Part of a small language model's weights.
Architecture: learned positions, normalized queries and keys.
Each number is 500 + 25 x the weight over its row's rms, rounded and kept within 0 to 999. Layers, rows and columns count from 0. Numbers have three digits each. The size before them is the row's rms in percent of the matrix's.

# k: layer 10 attention key, 64x224, rms 0.192, rows 5-28, columns 0-111
# q: layer 10 attention query, 256x224, rms 0.154, rows 6-29,70-93,134-157,198-221, columns 0-111
k5 107:459516483451481477464497518489444487482475523497471518471520518499516483518491485493492507473476476511506502486494494500469487515482494497509520506513545479468526514477443470591516473488476544454503523468454452478512531513497469511510537519451459466491492518475469501506489508515471478449475499476462480443463465489515470494556492510474
q6 090:476524572546497507492486507459572488533463514496492522510467493452503487458483472509555513530453507535461485540508501492498525480484498513485505456535498534531474498525491515531484543521548499505499508487521539516510517471504522479524459521526509459526513496485519458505508519493514521497495503493505494500498509454507500571482525473501
q70 088:470494533527519513492547526464515513531486505505512528477478540506503522463499469553549522504487516480458502515512481469489511481440535530492505504531518496510499482516536509529530476538566524523551531531500507505531498512548486449523474456547497531491492493489465497501508488484473504501528516476521528494521508477473478490488488528539
q134 088:516480520473506481518506512467538465491456535451514500459439526447516513461500522491506478560466480473480530511497503498460517471487482501485523481531472511522495518524502511506501453539545509513521504496495511545502507480515476481513490497500442468512504473521461507529467493546480533487516532479531505467530528479472461484516501458536
q198 107:489498561492535499499533519436515500461494503524525546491486517485544533485507485562571556540513488464490511517541463488509551474508535522498522516530503490508491498552504515519502477532543535457518509531506535500525528520528539491544489462540494523504479500490488509522533510525491466498521543489519488481515500511487496522524501515540
k6 100:494500474532500472468544534495498487489497532494535534454502538435525541433458486490475519520524507486461471504480480508499520467460509513485479498519508519510480506481496469509530520518534477508545477475524518512505578515534509478516543493493466532504484499504494477480522513508532493506469486470505517469487536516476485475528528494493
q7 094:480478560512492514458498479493497525486474486491475506517517467528527545534433504499486521511472523485509521474508505500496519474491523482514493486510484508497494501462490499498457523474479543538494473505547539464525540465508456494492482472529523490489509507523555510498518501561495488482511521504443496539512497532541502474447502527471
q71 097:495497528504496538446511477502511475513487534541436537538498471508465524543471527473540509457456458529535517497478494481487505494502471508490532457486487502492524457508511510497499471501446490530489508527547525486483529472505470499495489525489504512486457526506525524447489526495539498502493508517470507530479513519502458486474531548522
q135 099:504505556518522526513486486520465556508491474519460507538554523477531508522522515501498507495453475533554524482494499488524513496507471506508479494482450473483473472520516505489540500463504501511491497484533502504549505483476470463524521475549465488486539547464451494546472476505505492526525502511496535510472453492499498455536469489478
q199 100:484510534499508559421520487461463511523487530514469497536488487531488519528480570492514482459478501529561537501507513471525488545504496518474519493494472489500507467518503514459512488490462504514470498505555521484509549483483448527539515515523512518466476509469492529476488501492514478553489479463468495470486492513539456465501494521522
k7 102:520483538552493503488503454502478499489460492530496552489530517486479453482468526495539450519491507511502516473457507521471487508512464486511474484537452467474513500485510468494491455462498506489534485551500517531521512444470492554525530508501515501441491548480480503531469461520508506516498481475448490487465524521511481514517508517477
q8 092:468532510485479504545506528496521491491509421518523507484498485481524534461525520509487480488514504493481529532489505490511470482518480486515472520533462520498534524428483489503523493515492504467480449554516463517476543499511474524493485461519481513462505509511506533491470498500528472511458525495500513479496487479513511439464490555493
q72 101:463536468476497516501546534505511499495509499558487459486461492527501470458505526490477444509531517487497521516535434489539455514535496500492478516483475531430494525497485500499523508553473502522484473491498473507479554522474481501490463504479486552476447509536489504493459486462507524530466530538495504468507485494523537531487519550495
q136 086:459512492490449507473534503524516477487516501507543500479487515490485521469489520514505462544499469512477535500511447491570497524529471510496502527512470481516478532513518507463529488502468500493465482516518466512417478504502474493434490496492508538482467507483494516497451525499505512502501489479536517479541493475512545530483507505518
q200 109:456501482481511526519527540444483474479526465515458492520460473503512491445492492511479481523549500474464534488515436516536473475514485507507497542487486500480504504522486490502511497522512484528428454525486481498472493480479485517479484517484467550469452511516517488481467512476498463504473505490496460427531476451460530506469465526495
k8 096:493557525507477491488548510532499435492463535502468481491474516512522526423491506499467492513487517511529534453527490501537502501563494526531516516515505509531456530526455497495493465503466536528538503485518480528449495465473485543471471467531481494487474486540493540525490472469539500516517504537541491464529492509443509493490483518486
q9 112:504503526478510494530525552485505500547509506529539528495504468563500506539494491502527465516503537513545562474502524483514507510517529492514482480458518490431499496485519487487541502495474536508488532506502479557498473534507440471478513503511472540512507502462447506500487517457505499494503520551455541499529506479503483523539502531549
q73 101:458478476502511477509517468531496536480491522566514461513515498554520521573494478508537508496495526528491529459538532478484501487465488458511505515467510482467448491489505506492499464504437518539528520486436510531520471521486466498497525527496478541509505502475454520497519471474535507475504487460491494514503532472514506527530535523493
q137 107:455475531479504487518520504536513493502505484523531455513537499519499474526451469496512492486502526513440562455454494478489515526443491504530451481473506511449511477498521492451504539500435568504515508535485507467498510534530484490516543536509498545507493487494510478480512481488506486440483525483485492514520535494499483508522485499490
q201 100:453470516506523463493536486523506535474500526522504476463500508533513545532481461500503528520470486504509541508566497469494501498480492497528507511495522475474477476488504502508462481528454529537531521506495501544498496488502489504505524507535486489531527505465473509499530503491506497487497525503504508484502522482495463529538511520518
k9 104:436477492508534489533517463512528492495482532517552488479520520502501510547473481503509509488490498479515503469504471496461473530465469491517474508486510482471497452478501516485475481523497526480524494496498480450542468489513481511506506504502439520519472471492496474460473499480485514482487502505482471500511519504481480545498515539516
q10 099:522520508495453526517527495539522498515450532495505524504540525495506491511506511504491518510501487506479528541524575481495549475478478490479497493505558501534525501578491496493565531535512516479509496488465502515520415476500509480533493532514523509469525495475517488502514497520496553500483488515470537496490498522457476502532467492498
q74 098:543497487516523524537538446527485539524464562469493517517505482486479499478564523518496538491502520523501516525490526511495518465527511523462515498499490489499518488537475504538517457498475484509507493523484518537515516508520537472515452502482526467502525521458530464504496530499512531494450483523472504503479493513538450527554451488496
q138 095:535507512531509509533511497532475541496485532478465499529524489482477481494522484506541503506482499515494505551508505525512518477479516471506486523522524505511508457518539489492486450480470499496473512478516508503542484494528503524516447516485513470518460495518570527510504522505511520472475488543502480507545495495439451532545498503489
q202 107:559497501496485498515533470512466546510498543508480540515476472505477524484510517485510520486486539525490499562481472510493482495483509524502546533475501514493509468497506521543553464474457478537506474501484514536519465510517518473479449514483537481520505513447539493541492499480520528493465478503451478546510481508510436529499484491492
k10 104:527499522481518490496535473505497510523474535483498519500479516462471533444538522489511511543463514486469475519545513549510490477494515532508498502470476523502511495499532455529488418499476494493521454514512489530539485478506483501460475505498552471546488522484535490512489497507509487438494499491484538476482451488499508540511508523475
q11 091:486470481495465473500461544493520498530481481484492498537441542523515470545510461505480509506555487527495455507534465474499495507457522512491499502563471504507490509478455490470517471459529451511500493514532473508503517472513473582521517509516470462479473470489499499536496448492480502486488481491502518480529447474478493509500503495528
q75 096:446495509512471496523514521472543513482481473516498490515488508514524497557509516485488507496521505531481439483494484487482476471476536529480497540508496544477493507514506480474555480482511524477565489485544517516488487486524448531572499499482514496482501455496494461512533477480473502470493487480523488507537495495450488491505477492475
q139 092:458486500508476475500469519509524522481513470486512516470508514522565483519541531448485492518510499544520443487500502484514510500455530560464507527523554516502485527491507480481524501507512484506531499532561519488514489499533494515494497469480505459514488477457439513505534502557492470491489473485517464463513490502449502507524492488510
q203 101:469492482500453476487512553462525511515516447536506495497485506513519479558525509497491515510510506519513412474508448495496522487473529527437502535508511558473476517499512500475478473465494510503552508470535502507471507479523471503532475479501480505501492464473501467498535485499465496462517493479521481527519485491461491479472488490472
k11 093:453486498504496452516508483537516505509495488524515502493483500527509477540543524496512470525503492534522438509557474479533557492486517489504532518500518539487478459457516517494535462518544458466545516515482511477522521487502500533530501506499551468472503499536490499496480488507443537469503482524528494499498490510487511528490462479492
q12 095:513507499486511527459505459470487501470492483514534522485518480433521521475514498515531552506474488469516461544513482518476488534504477505478499488529484494504527512488471503502488511491521452453494509508511537457517465446508557472510487492507567482491507511523502480463513508495481499484494472498479502496490503515529494464514488512467
q76 094:507501505502505527526465471510492526509460501515506528501469493494496476508471500498500530511517550503485502491540461543455516497513462481493503504507468536472495536513512500481456519494528502493510518460484542480510521492538524465515543516531502514464489563537525499485496478506461518444505493517498527483522489547509527489506503506471
q140 089:527459479468486507488462442460517517465470467503502495509439484486521492504510503454477477495485475531529477490549482537491504511474463481460494505529494477482519480486508531537468508476532488482525524484505514463534482492513528485505522451500495476472483501506537494500529526505484496504513507525471504497474485505512496473504523502493
q204 096:459497484483490500517454489465487525496479498533503500518502474520504518499476470495485522519484558507504515463536467535461517513467465460519477502519471510470464496503500496498471502475532490505511494490492498513491459488500501456505484481530498530456459515526501505450503474493470498437486526526473497485514466537479498494531462510497
k12 102:507486489483492522498452468478497515476466509544532493512499512556494524519444498503495471485529429476523500507547479516518509515551515524496498512475508540506483511528470499522439537478515491480515530499504520508516532507506532449514466494558494502510509508480529519511541522576453493450496525523493448496509477511473485458511517513500
q13 097:563480504474469477545505544489507496458509472469495537457519467508434466514486526504505521493543504501470544502488506471485542505484462498507478472483455473495517505438488515494503463488498462471485505518494493466506467464533505515455486477501464505495525489512494536505494502488468504526482465511468461504450498512502498489461478442520
q77 095:527530496509504471500512515485472498461548530552465514474507485495494487537474518513496512493512522478467510492463513506517472508504531490485482461512488504503482481522483464505485486529508483472496495494554480492540473510467553531516463547500533487473567490491513492528461508481530530528490517536493474445495511493472514514506498488511
q141 103:519512496525472493456493475475506491449470498531485561486542423498522510519478511488497475466520501484518508512515501500509490473483542494482461479471482467514489513485463462509488517500523510460493496502543463514501522498497536505501479528508510482482524451524478464484475528477497534566473517485467504478505521469502501478480504505498
q205 098:506504518531516485498487526496466508465515548542484499488566492523536491505474502502501490508502507495488547457533502475492487514514558471495481463507502490507507493493499503484509513524512455453498505443497513479524475513475547470473505521508524501512544431467440490556482487509500534551496525523465501492515515485507479526488501468522
k13 100:567479511475501457521531503499486527500557511520494557505492508455509502481456529507511541491523486529548541525441509519484507504519518523510503465497551485495529554494494519479458485517514500509493506488538501515501467536509526513531529553531505503455537491526474518481498524478491496494495488512519475499490491476474523503509474533530
q14 098:474454548532489480502520477510470519500517527523488548546478460508457503552524493579479499522504506507497489527512539522522506488502531516553507481492497506489496491519508473524496533523455494498471531489534460525499516474481462497510506519492519519500455506510560503518480536508499522516535519518479491496512528528547512537497526506477
q78 088:452478533520535487520537514522499504486512528489524530499500506458447478524491486508494501487528474502529542495478527502502476519492492495512516498520494514529511514506483484491523516496519490527502557505541443558533487476457463520505472487474514495556535542529509527526480509518469544513537507550511464521494518480518501500501489525516
q142 080:470523545528532471487490486496469496473508539468515498501485488466466506550480483485493476488513483470533532487488564494528456442487519478539509539537539527555519517496478488484517486526502486477489528499544495569512508508420486538497496490492510506524497528529511548525516492478494537478492513518475469527462539487523534458524501468514
q206 106:497490530514547510504500488570485524493505550498498507484509514486453489513495479506487484486519452485499482495516534525486481486496497486508500480491499512543511525535483498488516494507493508532518552471551470537510488481474466499495500506442497507541529542501511497539495510498465534506491516550479522485497526512557521501464498499528
k14 096:482498537501526495478482467480487507506486512517453486499496546455531503531493483492506526477523530517531480515517512492491501487524541518500511470521509496546561533500525517467527503491563516525507530473494520518502490487495470525492503481510500492508519516513474494532524474513478517557490522500498549559519560510567535538508502516510
q15 088:524501495514487475491523495510486495509491528524512499491492489466487535516482486457537500525524483533471487488514505462513435464540499519499485516481543497513463521486514483496453489508531508492526528533505491491493528530476497510474488559488495449508531480508521505493507537508522532505491531519455490465496485526442494472507541469494
q79 090:473514553479509538477488500486504497493526490505530488502460497494516507508488499407491542466483513489490503486510496491467462462487481502511484467510498493499526477470520477502474491477520533494512522491488473523500487492467512508491521548481484459503524499511498490498512524524506463474506527501483512457512529520446479481513491484475
q143 091:468503481504451474526500483493520478471471534521491507504494488499494493488506480455440488482492499482482514508463514447475453510510518522501492477483511502501505509496553473519468515500497485479502478528511507455479466534467493500501445529486499468502537503487495483462476497491499527507500538495508474519493521489466500466513526518504
q207 097:478516531470486487535507490520504497470478514511501518459457489491481504501475476432485514499505507504470510459508527494485447456493498502524518473504504491472532451466540504492483471495534545506504514500474469543516483530478501511489541524484510469501527495493477498483466510503497481472536501508463490459504531503469464497498513468495
k15 094:505518532508493490560506506493525484487520513521474516553481470473508479494480456504481522519532465494489487539488512487483492478540470564534488499514528484484521501519513520467463492510540518530486520506506512492513514525519503523473507552466496476524481484525499526502548476501558532520531492518486519502489538502477516508463560505518
q16 092:537499495495479493502500526463488497523502435499516461472511489544493495501517533466481504484508506490511505496503525494528529493513504534534469485505494498530502510515547499482500480505466513520509521548489499476443501537511471520521479496440499546481529499490496506488518477529440462520494468491497487504501477514520518468471525472515
q80 104:528497526498499477531498510526528480507469511537468532557530471519486503479518534480492523501539523488520498505537538455528502522502528498531461520475511512473553503510521475489483506502498529450504530534495500478463542471504498501498487532519507484488523521489447502485501513495481485469508499522502482524493506563535528441474495466508
q144 096:513523509443502468526516504504523475444511478510515497505493484496510519499531488502496501503517476500505482526497503476529530497533448520497540504474443534496487555507480472482509468491499565506521538501487511496466534491532516511500531523505460543515476486453440466495527510504487487487520496522500517516511512535504522483540483493523
q208 103:542497515509504471545502505495511518508499531519493505544558488505499518481492567489496503515511485496498498508500492515484462546523526527517494471458473503512502467532530503487503514508531541489504550537503514474472531481510495548512487531476522537488509541477478495497528488513499484442528515494509508511537489532527559482514499468528
k16 106:505477495474495496531540448488471508471481488493519481498478497494495480528480510457497487500535509474498487511498501492528477519505490469501502425500458500490495467503490483457503524510526501493490476511497512455416497513501460495468511499520462510500501458443464474513503475480470479436450458535475499505481547509511493492444494524543
q17 090:498500554543463486540530529492495483499537489526510466499484505527477463567487498466510499504515463523535518490509491509509521479460473479495496518509484521504549491512496503498507510480520469483506541488493535463513509491514450481558497516471468512509522475514502467523486508473548480483519512468498509517478481494483465494487515451492
q81 095:471481526490472474486445508535491499524530537520535477485469515532479467539465505480490501555510495515485544482490497507515538481462478479500484525500501525481510500433497439475505520552514492526498519502509525512505513513488512524484505538492512535507485486482499481497495513520478507482502481466490516466520483497481519526532496527532
q145 095:490469536503502492535502490546507471481566504509483507496458524513508481490522526478490502522515491504500500487477507501492499458499472472517509462482482523468502493444504519500505518500483508460520559496467518455477525502523484518498478502493483534522521453504505489490492491531469501502509490507519468470487497531457512508528482463506
q209 106:498502487497468455463452504529494497510522472512535496515466519523523470476488503516471486476525460536493499488493510466515541468503472473466503523494495504484510468463497476487505506526524488477500511499492515513514493496487512543477472507522505536550499468495515471462531511490516479521495473481504502493503514529485512481522474503523
k17 103:472496499482494476545518488507508470492524492498486479510512465522482450495475499498529488524540505512475494485504475491514496472444493542541526518461497455545537548480491492486529485540476492483492578469504592489522492522462460533495485529505495505504526499439506506495463511485436474498507465499516483518539512464500507523483539436514
q18 128:500516458524498516502514517502534536516468474503558538503488545493502500433504509482539539497528522508484528484479464493522527506539501496514501470536538506492508486517555511519508510484464491469505445515498544531513512466462478547511528522510477495496529497487480512544487481497455497537496494499509514495488497543517497490488470539514
q82 132:485528498485473502513475470479483504528428460513522511510487488458519516517482504498495511487548498516459493459479530477522538492488474421507488533493496515485499513509501487512498507501481505480499499485516525497507489485506482503499568506518487459454496544490512474481455458496505494498474501464482522460497489560501494479498512517461
q146 109:540519528482488499545480448510488510471506480500472490504450512516491499491486549518556524498483492509483512510478477512461529503527465466451508518502480527523535504504452514428550534531469518534512460470507531465512493468528493519485569522482559515494487498500538485526509481480539500488465451478491518489502491520482519483468555494458
q210 131:475509491466439515476491489493489484469481489530494500529487501489541507487466510474479495499534497513483479458473493497522529500515465475486491489533481537507507494492477472517508518485471506497517501491516513483517486515482510513497531519493505473459499476496527477493480480485515493499496502474507538464497468545486477502485513481471
k18 089:498532509501509492465456484479537507502526497487508499486495462422497501486477493525511513510502488513457520460478495502485523457509464478506498515489511458448512468503444522487500502489460512498523490516491543501503506459476484488470525539496539476479489545474504457489506481493473538522487505455513508498499488507493512450478502493450
q19 088:491514534467480515541510521530494490459433502501520510496519480459475477465497510553468537502455526533514546532524502505478498443485528480483521488503469517507491492465501492517502478530492573459468516526496521487509484516535510488500465444514557516536481478486485498491530457516471511505493518517453519505491542502482499523505522496498
q83 093:543489526492449506549508547519486517485467553452470506489481517466487487474472525466501538485495493466504518511544509467477503482475506461543504478486501577538526507497502509514505514552496490500506492538538497492511501465467501492488474498523521522538548501489518480506529443443516488500545512501536490515487496507535508485493519462483
q147 088:509524542512469437484532501516470509520466536521461518556537506477500502472463515482485500504505485495469517533494517464480503514523497504529460493472502486521493492503547537488501488501493524457530449553544516518489501500513501552464482511506510545529480477490538539519475473492484496521527540507503500509481470471515468495474505463481
q211 102:502498521486473465511531560510492525529471565511500478513454483481476506496507491481497547494476486493475492534520500479491531522483526490552510472476474544508497507512479479504515528566506475443500517522523517469511507495453470499480482463497529518546541500460496473507504492469491512502500509496509499480487481475530499501484513484484
k19 102:504449563488455498505496490483458455501503490501509472499500490477522523477455502499491544498488502497523538535500522460516485509482530507463476483520466503543503501476553512491517491526518524471462527518489521507514489517503494515501484530518526510543486494469529515493484505485486456460487500507544470514532463509565480493466485491479
q20 110:460526548480500529537481500504477503483505516476480474509504507470474487493540506505507535501478473515469485521505515497473486444487554456492506509547516486516478514510511478514549489529528474510482515522517477520544480470531515473477532528512508478516493490506507453438487527536505480493531523509487515518534494500460515478519505483461
q84 096:496525484527490491522465467533499493497510494507505474500512538510464533458546503457462529489476510532468492451497561492513489461477537504503514525534513490530530503533561491505546489503510446501520510562460497475525482556523483486539540514492501504481492459526520511495499453508487498551501482485510523510471464505464475525516506545505
q148 095:457454454523482494515514525494521539469556489499521504446488542495476493485552519501426486509496499496489460508508508434508484509459517489480510475492494521490526508465507513505528465478521485535517508535483480546455505493507504523502483520494462472514477476512516526484469543543476517517523531515467554537511487526472478539506476524477
q212 098:496507498540525529522471471508509532487554483521482490482498546532485496510531532503501544502459524551460506477520526504507489498469546516480529465523501459516519528512478505477477487520511442514470489534491477529505479548517481446478533522494497524498465487483501512470512482494477482543483469478487493481515512497499488526499499512499
k20 094:501521540486498468508463515487517524501515498462526493498486522489502497465514474532521519484482498528486477453494557475513508489493543489491510472503529497522488496513507519495479449491534481508489485535501489469529497476552502499489445518482492507522458507466464542518519482461478528557516497484445518501501490495461476527503492512473
q21 086:493505466519540503509513493494467450491543531528493498495521475486491496521531465500449491485497520535560507491530557458511422522490503504517509494480508481487511518493481512493471567489529509487508542476475462474523455506475469467493482483476483505508504463490469521479491498500514551503523505516498499495468501562484491476512514540503
q85 084:480477487536494489473490496481464475481492526497494513458505459519474496514501436462473514497503493513515483497520496430544431491470508485566456487484436472540507471508486525481506527512533440503530495537526466492535495495441487486506540522452512510522513523475510488475502492511517505513504459481520502494499462520484505489531513517499
q149 089:530546525516507504507517506511503494484479517530511474447499441533482527510481482464486485482478510541506482498516498516588464527458504478534469491526501456502497481550519494519502510506496500494520524496505463478511541502506499487508504540501504494517499507482479481473513561485506490520491494502507504502462515563532484492523527516495
q213 105:491499479544491499491488509509489498486506537504498519460490468528489508499504468484458494496503430506513501523492491454513460519491482505575479472531469472540499464514520472499512556485525460524500481529531475521489475474490486484505542512491486513491501505481496516482506503453505506522482443509544508501509512496548512513528509506481
k21 100:518547474545517488495526506520492469448520502545540494531491519533526513538532515486527526501483506535506505515551450531513476575508493521498501489499462477536478456506489474497504494509502492546525497500472467509484493504486520472513477514498486473536472509490493489492500503549480485518514518531477557512482487530482533498527524522520
q22 107:522482533465516513510474477526488515491497518516550524468482524494511485509478503507492492514461528541510514521525482520517482508459505494466548489488441512521535484461494511504502489508515523512514469518478474484529555485499517544509482501487536513563455539466475489453543528515508488488515515486486510549489476474526499481519507492526
q86 091:480496521483517518524502523495482516470511501565536487490514569501518457511479511500437495496477569549477512539460477524534514490475531512478499503476478524495456497512449517505509494532522538527499507492491519494454511474473498538513434528491490501472481528497494516496514536550470489491519515512534533506523511509502511495560511518505
q150 097:511449542492504517554509525557491472472503518551508495505483506526561495482500552496506505462465564493536500551500447507490491522469538503520493522503497469477495518482483544454539462531503511512547509494474462512475513489513481503493499485487535520486466544515516470479487498525471474494519499495536545485519475519531473520504503536483
q214 105:489491510460528517533513485519508493518498516526543492508501544496503486479486506510463482485520579531473510564487482532523519482477542503522467508484503513494488506502467517494518494502511499558471507524498513478488502461498461517518453515475512497504496549489461484471495477536503483502492487467489496509499504496518489490533514534517
k22 096:463492486503484501552483468476496487494434468538512450526482515520459502512465508527484484490527532487472499497461459487496522548503522512530464518465470516542481489492496502491523472520480516468545515490509487515520533491505471557509519503465515481486479545494468522511473517464500512504541459509549483506520496481536494457516496506503
q23 090:484477462524553541475500465487518489492514467493541490489497549508511498464538490480536521516484516498533500494517499501481567490521488500487524458515511478522515500534484454494506507469506463492512510494504522498544506493531504509558484496543483479455512504513458507452471499529479521497454460459515544508499514484519483451498480471475
q87 086:501485491512552511524497514498548473489524503509502493514521417530500510478514520500527548497457545515503475496465543485486534493526493490501488512533521464523538498502499443491529483509503503514520505514501534482527477508513553509512430518523474482500546496530444538452462516544488506480538463473529478521525513484528491522505524537452
q151 084:494455538463522553481523520442515503487492474466488495452452454470503506483538492466507513516484548465512485521475498489463516510522469473497492508503544447510507488511516467516495514529501502474518497481476507547491497539480460521506431516547470503496477522518486508454497522513454489474532483527527474504512524484490491518469483521487
q215 102:485487518507523516517507524464528490495510480489495471510544454534505493522512499491514551503461551506522489514461517491483548542545527508504482519515545471474544511494526474505514511506503526524530515529484527509534508505522539533525449523517490492507538501539456525486450491523510506474526488507535500514523519492517497525508507499461
k23 092:474499532478521541506492466471498466513456446435492539514505495517486461500498494481486534487493499524498492508493530503496499509466479439513442501518551453515534457514473514475499532490516489495496493504491506491496480495494513505516495498493478513482489502525443485498437495509484496495505485525519507515516464503480495512519472541499
q24 097:539528483473512497505503480491497502527484461500494479512488521450469470460474503529520534513475504534520483472504468490482496518523502496508497517505482469496495495495531516496523477464519473490486542505506499486499544491488468521556487491517455475507482495532470509496485451500478565483507466519530508518496437513508497422520496539490
q88 107:492515448445500494520480493470496486511470461491522490507527501487438519458473495476517528486460483511488491475509484505499512488512496500510511515500511457498477513482495503504449462499520560495491512517520521464509494486500465494487479507521492505517432479513450452505470477498495512464471430469496489522490472526489472473515491459543
q152 085:504532461476530477540529484492478486526463490506469552494547496519501512468516527502497497502466506501496508502515502534490522482518508504483457463549509502493523549492519517538480535491524490478503516522557515472513474488504500506510415481501518484462499478493550498454512524464491512505475485536501504522474473468565481489506526496503
q216 125:476548465456481455499484475467493495519498439524516491534508499511457535465468500485500526488445496482502506489479501513462505496509495482498527521515472487482501539472480476514477481513529542475510482533498521458507519499510490492513484482508477511497456475499489434508468453479501534467462445488487511504499488490482489473483500484528
k24 103:489505481457513502541483488506479561504481455490528541500506486478534529531476532505479480520467563508494535501471485482471493516523506504507521472515523496516495524509508483499474558518512483502510454549533505494490503499493533457527482492499475482474427445488484509484509474469501529523536493531490474514524469489480493528467510494468
q25 098:506437519486518468450537490520525475469468504493423461475479474491504505491483542479481530470505496456477480508494514516499492533426492518484507504530525466443474485467467457494463510490511481472511477512496468473487523502558448495529491508511532490500518450516527528498461489498480524516494479512495499499494514461487507466508504463510
q89 098:476465525520505475473475446537454501499529509501403506504495483464491480502513526491469536477481561467507469518466510521500512549475553529487515486516481494465464508464471479505519463507511469524484502490502487481495530503508474492549518532514534499501501503519527540537508548463490489505532498474502528529517537427535515478510480490519
q153 087:432470538467479511466465525465490526491495543475445542499518477465490475529481537483488513505489540489474481538498511485488527515487509513500494503534490514467527503479467494520474447476523508511473458479468488477511534477548500470552539544528556489509498517520558505527544521504483492517467511510481501544518511456496525467497518501494
q217 103:505532520470521486488479485510478538513493481489479503481459468479475473518474539509493557485496526516528487497460518541517544536455521514476507504501497502494480529501499509486497474484511464527473484493468488533564502496529489532525518559542524464524525521530486531500522512489482518500505543513532481507526524440515505481525525476534
k25 100:460489491437517480483448490448511484478443496494456484472515415414489470487527540492501518494498497490507489485493501497498506530492526552463512480513503496467490498506466479525477496519453475498475486520489494476504494449490476480494508480512531501477488508524503516491535482453481506518512494496533505497523493475536507499509472474493
q26 098:497519487490514529526537457424499496541549464488542488517470457484475548509495500517501504495474497499511483532455493485467562481503530487511497472515494495473477534479518492494500489479498522470470488551440529522492486504530529491504463495536500533525472479525502507474512485517483516503501500460447539516468504444477492497484466482440
q90 100:503560535482478523517498446442512502497505486516518491471468473526516562511513515511477471464499447485499470496512522478493529474533522469497513506508533483479513521478502487464466531503490547484536489507478521499472526554523529522490537477485490490507521472478491480456499474482527521516509495481431527515478496453476525482471487478474
q154 096:480510512499513529509473513466516501499492485543503481498505512499481540550470460546502504500540442487487492492516472476514522504506515494515505480517517495479483570470532487477463518463478550545508494549530461515484496482531545492479545482520497472507509510512515507494515499478478530524529484483412535502511530501518518531467482480502
q218 095:526569505513470528493500486475499478493515515525536482508514501494526572529480477516527483509520452470516476483462527461509538481540543498511526507546514503490531523469494485434478536463485532513526439526502504522509507500547490496496506476493514539493551499498490454481541495508482503504532457468464482458517497489494529497472509463501
k26 101:512499535518504511488491458470486490506506491516561504492476435480478449467460494483498480466467482506502474487492520503520517492564511448537508516470520490480513538472516451439485508453547519519536492548490502491507454504487522482504481501470545481535493472523498498488526512503441496513508482530465504492525534470486500477517514466492
q27 096:465522534507561497490485509510481493490534488536517510544522502493482507546482509488525505480503498511495556500522493488509479502501530521487516532514498500510519497486513433482475492519516530538507493461476463508523524527504531490514533484526531526521470461501443502469524472504494498496489466487508521567483553506524509543453509504458
q91 102:503517522510549485507471489514452484465539453510476481507496520508450520567472500487511521485491495491505495489492502521506458470483503510478535523465476494512516513484502481481496507488505514541511494482486455470480576523499512474504566495544486498566439497462497530480490499514480501494506516507468529506493507536479507509492466459440
q155 098:572503549488501479527476511533490505494479450445498532500500536507470539553513480492486489479527489524459477492508455508483464497536508501473502474474489480512465525484523479509476515481515485469528481476509501528476500515530497492515521479512532517505492461513488508433510526480539525520497468453456524502522479506512488494463487483514
q219 101:505479551521538475520482504524463483487544509498471534525518541511487509550501508478503520500522515507500510529511510535528479477490494526465537524477485473519541521520507479514487504483446525542514474482501485462523508496524499469476542514505498493534481486473468546480484486503485553524506492499486533508462516510541474553480476457481
k27 091:499482531495506524486463481556475548492532468496462499478530501512520480521524484500544479464478500505485492486531496522486478448509487508503523488461481462468503536525470480526525482509463529507481499466513514498488524518484499460506518491536527487548463463466480492493505490490534529504513544481487519483459490534483520521475467466446
q28 123:490477508517481484498473499471507490510460463490475470484491493495469462496509499542480509529528565507495494493496461474488541529546467491533497498489463498516469497480505503490508508520466500504507505526536508518466475462468522530516466513518467488508523448486465497502493519512468531490501461536507503488546553436519515511497504487490
q92 119:501519501515481471508470490505515488498474523497529495461513482519472510512491511465476536505511513512514515469482507509498505479495497480530457506488504516459521496512525523464499526493455545502493520524513535507478513512482500510501459503526488504478508513524473487469496508435542550489496488531517513514468570526529504506488502446500
q156 107:452501508549465501489459521529539513448511506466518466520500467499472497512479476533495501505477540504515488484484496470516529508492497502537518504441520487534521510503465466477488520473478523500502487512477499526512494484486482537503501505525495467474468493511518463500481522481498446515517508511511492541475529466566522461480517488560
q220 109:532451496496494491465512508538519504470458481476514478503550488514462507497475469475501540520461533522505477517496501463474531456540477497511539527479490511480504475511506521485499536505488526518535531495483499508482547523486457475491488483501503500505485472481500536494477498485565552530500515513522484490470536472529520507500512477491
k28 091:456499450516511493484519469537479454480445482505502469498459519539490501551472534544485518499496526487489544515501458500472481514463507448465473524473481519503459507478474500508501496513488497516490505493510492513524509509505481478511517502506494509502485463465522517510494524494572454526535467465499497515526519541509534498520488454497
q29 091:469481511477513514472492498521512512470469515480480504509538528482499507517493493499486491513485460502488499479493444486501536477509498475421512523517539458531489527543532508514460472514534520531514474516518555477489479516481491493521463523450496510479509528486484490483513491519479522522510482517483507466483460507493500476474532520506
q93 100:509495509491535506492552485488548468509484487541523514525506562473486526537499502518506481508476532530485504493476500492496526505530512475537522542530502516523467523500512498517505516502502538509555479515514536478516441503521476528459478491475538481534509471488496484498518531537505496477493502485503506505514528525512510480503534541479
q157 093:502520536526481515474513481466512499495497504507520466484521537462486467531489500515487523497488517557526516442466510486495501535520510503494499516513504523536476534527428486513486504470484521502554545531471522472522455507491527537476458473474486528468459482516506524482516507523513513476488500513522528472489540496548516506513501510482
q221 102:503484538489497531530541498475486489534475471533494513526532524478488533575482495517498455521509503527533497465478486496523528496527528461515539527528513499504490532505511518503472533474500517485548521511495549471500472498541514525496501531471526495512527503523535514505494491534475487503491500522533517510503527506516538517512492545510